Weights of a small GPT-style language model, trained from scratch on English Wikipedia.
Training: 161M tokens, 5038 steps.
Each number is 128 + 32 x the weight over its row's rms, rounded and kept within 0 to 255. Layers, rows and columns count from 0. Numbers have three digits each. The size before them is the row's rms in percent of the matrix's.

# layer 9 MLP down (transposed), 576x224, rms 0.16, rows 569-575, columns 0-111
096:141092106096153097122125142105122123133157085147131104090090126115169160138113137170100064107117105134092129141116166171131138200156084120133129180147175160145121179092089113136137123141098184109158147155109188109132086059116107156175080132119083144116118153134086123096157133117165176113171124158116093127151145158124060114152142059138
094:142146178136147102150139115124089132140036182176115126148169172137137172061170103142127117100129092120141124109151101130169140127147175162197121130208132107103126108143162167124125157117126138095133139101161130149105146129101109138141147121144129127130093095111124127176164077153045183181155106135110124145155206145161064144121109181097
100:104167095148139148137134167143129099159130135154155131098228101104141147142119150073105112138210124131139149169108149111155155169075117096112094140132114125133084076119174142189074041104094130154122121150106129167177130099099117087101180087088058067131106125118134073112140112166115135120122119126089064147173132111164123137132117126125
095:167192154135135105107109153099161164110101124159139146139143131103101143168108140163097131119132106123129098096198158100049096173150138115093085091142084166072117151105097085077105132139149123112157123164106087104093139100148149167141047175142149117116112185079095157111134153088100127157150147101089120133115161081166165153157103185079
097:085116135184117135119114110149135066168221159133165138089147153124124118128145146131171158124086128146126101138129178140062129136161155158101075126122135100130176107122161131166144111114125177100081141142144151128206152086095057140094120132185097128101117161065108122114115173120149184152167127123107114109080134170116133141132080111110
100:163095142115095099108112103163153167177120119124181117161123137192153130119122142157147125108131114192104100109087123143155196144150150090101141122150101133143153106088210077102221120064084110095118136075155094117070165165194127161098105100138110104142096118153102133126159112079145161090045084117109151147073154091120098140140116161151
103:127081089094047080144079225132187128072149154154137107164123101164099154181141086079064161167104116137115141035206157097136162186156127153101118161168152136129163173128122114137092157122174142166070146125178113129094104150124148114108118107120099136110164130097114149088130071157076144162149144126123144160120135108194129134189113163133
# layer 9 MLP gate, 576x224, rms 0.159, rows 570-575, columns 0-111
100:141114178106166057134163157147089152140129164135108183093120147204109170133116130153111138091180131114139146097155120108141073116101130092144112094152155148167189100196095157117102168096167107078125123132173134102190111091131128110084115081166095107120177100038118122132154097108105164194113130135080180124122130109132120129118091190087
102:124086090164133187071154137173144052145095180175129130112243111155106137098086118086116127159180120143149066139090113074161130124094162142104191144139122205134130121132129134129115123140129088104111097148174155122151145176155123069140111163188144133173135086049107130058120137141054101154141168094116094161142086141150098104117150109142
101:154140152160126140108126187108105147094092127181232155145150108081088105135099138140146154052138145173073206141154177114124089123227145152115100133172189089113130126158051141147160120082083146089116088105117084153104092084156109152136081079128143104094069123144159130095149155070117135137144186099077087137131111140078129156136109079139
101:166093122152125106147143137166099114154141131118125129123125113097126144094170093137170110145178108164111132109130158117089089103119088203134166128138112098057125118143146133126114131097134114151141100123139170129204142169146143134135140169121108140082138141193127150090155151152195179156105057093118147120103160118123132208086090145146
097:171186130189160133120141114122039107148112133214128173120101128135143162080132131158143138117181142101134075155174139150111089115134117149173200145159170101115094121203101155132111137104141127118146114123167135181078131108149128072119142116168204144110127137150097118152097164190139053169157130070106101121218085148128111096193089120114
103:147158111086166147092156149132119124053084177080108113131152138125063189121138135089138147141107171137134152155111154104097194133091149168145105165120130126180128143107177116052146148089111140101107115094142151126062097117164186176116041175184130100094080129159165136166181136110141139135146165093126154135094114102084129138172167144195
# layer 9 MLP up, 576x224, rms 0.165, rows 570-575, columns 0-111
095:131153129124103179112067120133097189126160099150165112148139107131121143156130137119091146173172147169132164121156183112075171149130077163147146082132144187137116126122072101132128118109117110076127133144137123149079178153159158147145081130150160182130102194151066102083103081092108138064103078140196136211165142138147174133139098120170
100:093163157075076179083148084085167095106115139100178150071135107160153126068124163112115152134146081163147095104102141072187129158119161103096137159117136147106146161177154149092068083125099132164135099173200126161107093109150132123157164115135095155157135142102181132080059108091106113120138172164136084058139156124157161141108094145120
105:126152141153128108161118138152162171094129136114151063080157115095115068104119133148087109134199160195106098142103181085102121122134088109151119127085161108130090111133148137136149209081139060125077136094139113064079150111154128135107150073118170128103090168129123072107139116112118151095142108121132114140095067125088159112111130120136
099:123143097125114099078127144082118091090149118139092146190148193139124127180156216165094201103125089124183116106153148122136130174074142079126150086148094100075114118152126123091047111073113168132136124144109119102118165076119176081083149155126162111191140161132125160156121144137160136111156124188122122134154127075103135176168137185131
104:086100160084141146179116114140165145125102113101073109113158118111065139176100132073120112123074128125134124078136151134110131147064172126157079143179154105166149117108170152160142088131150184138179228117112131075077119141095036111150146078134111160133074118163122102148147029139180160154112102145119174176130114126145129132116113173110
100:207116064155130089068129153099172109118132084128122130164093128140079143084126142157143204195096163181110145164126125142089048202142150166173089135126127103072132083125121118084158101147133056181125151147124133109204151168097094139119112107125112173075103139138103123149111163090139107179186142129131154111124115115106123160136125142136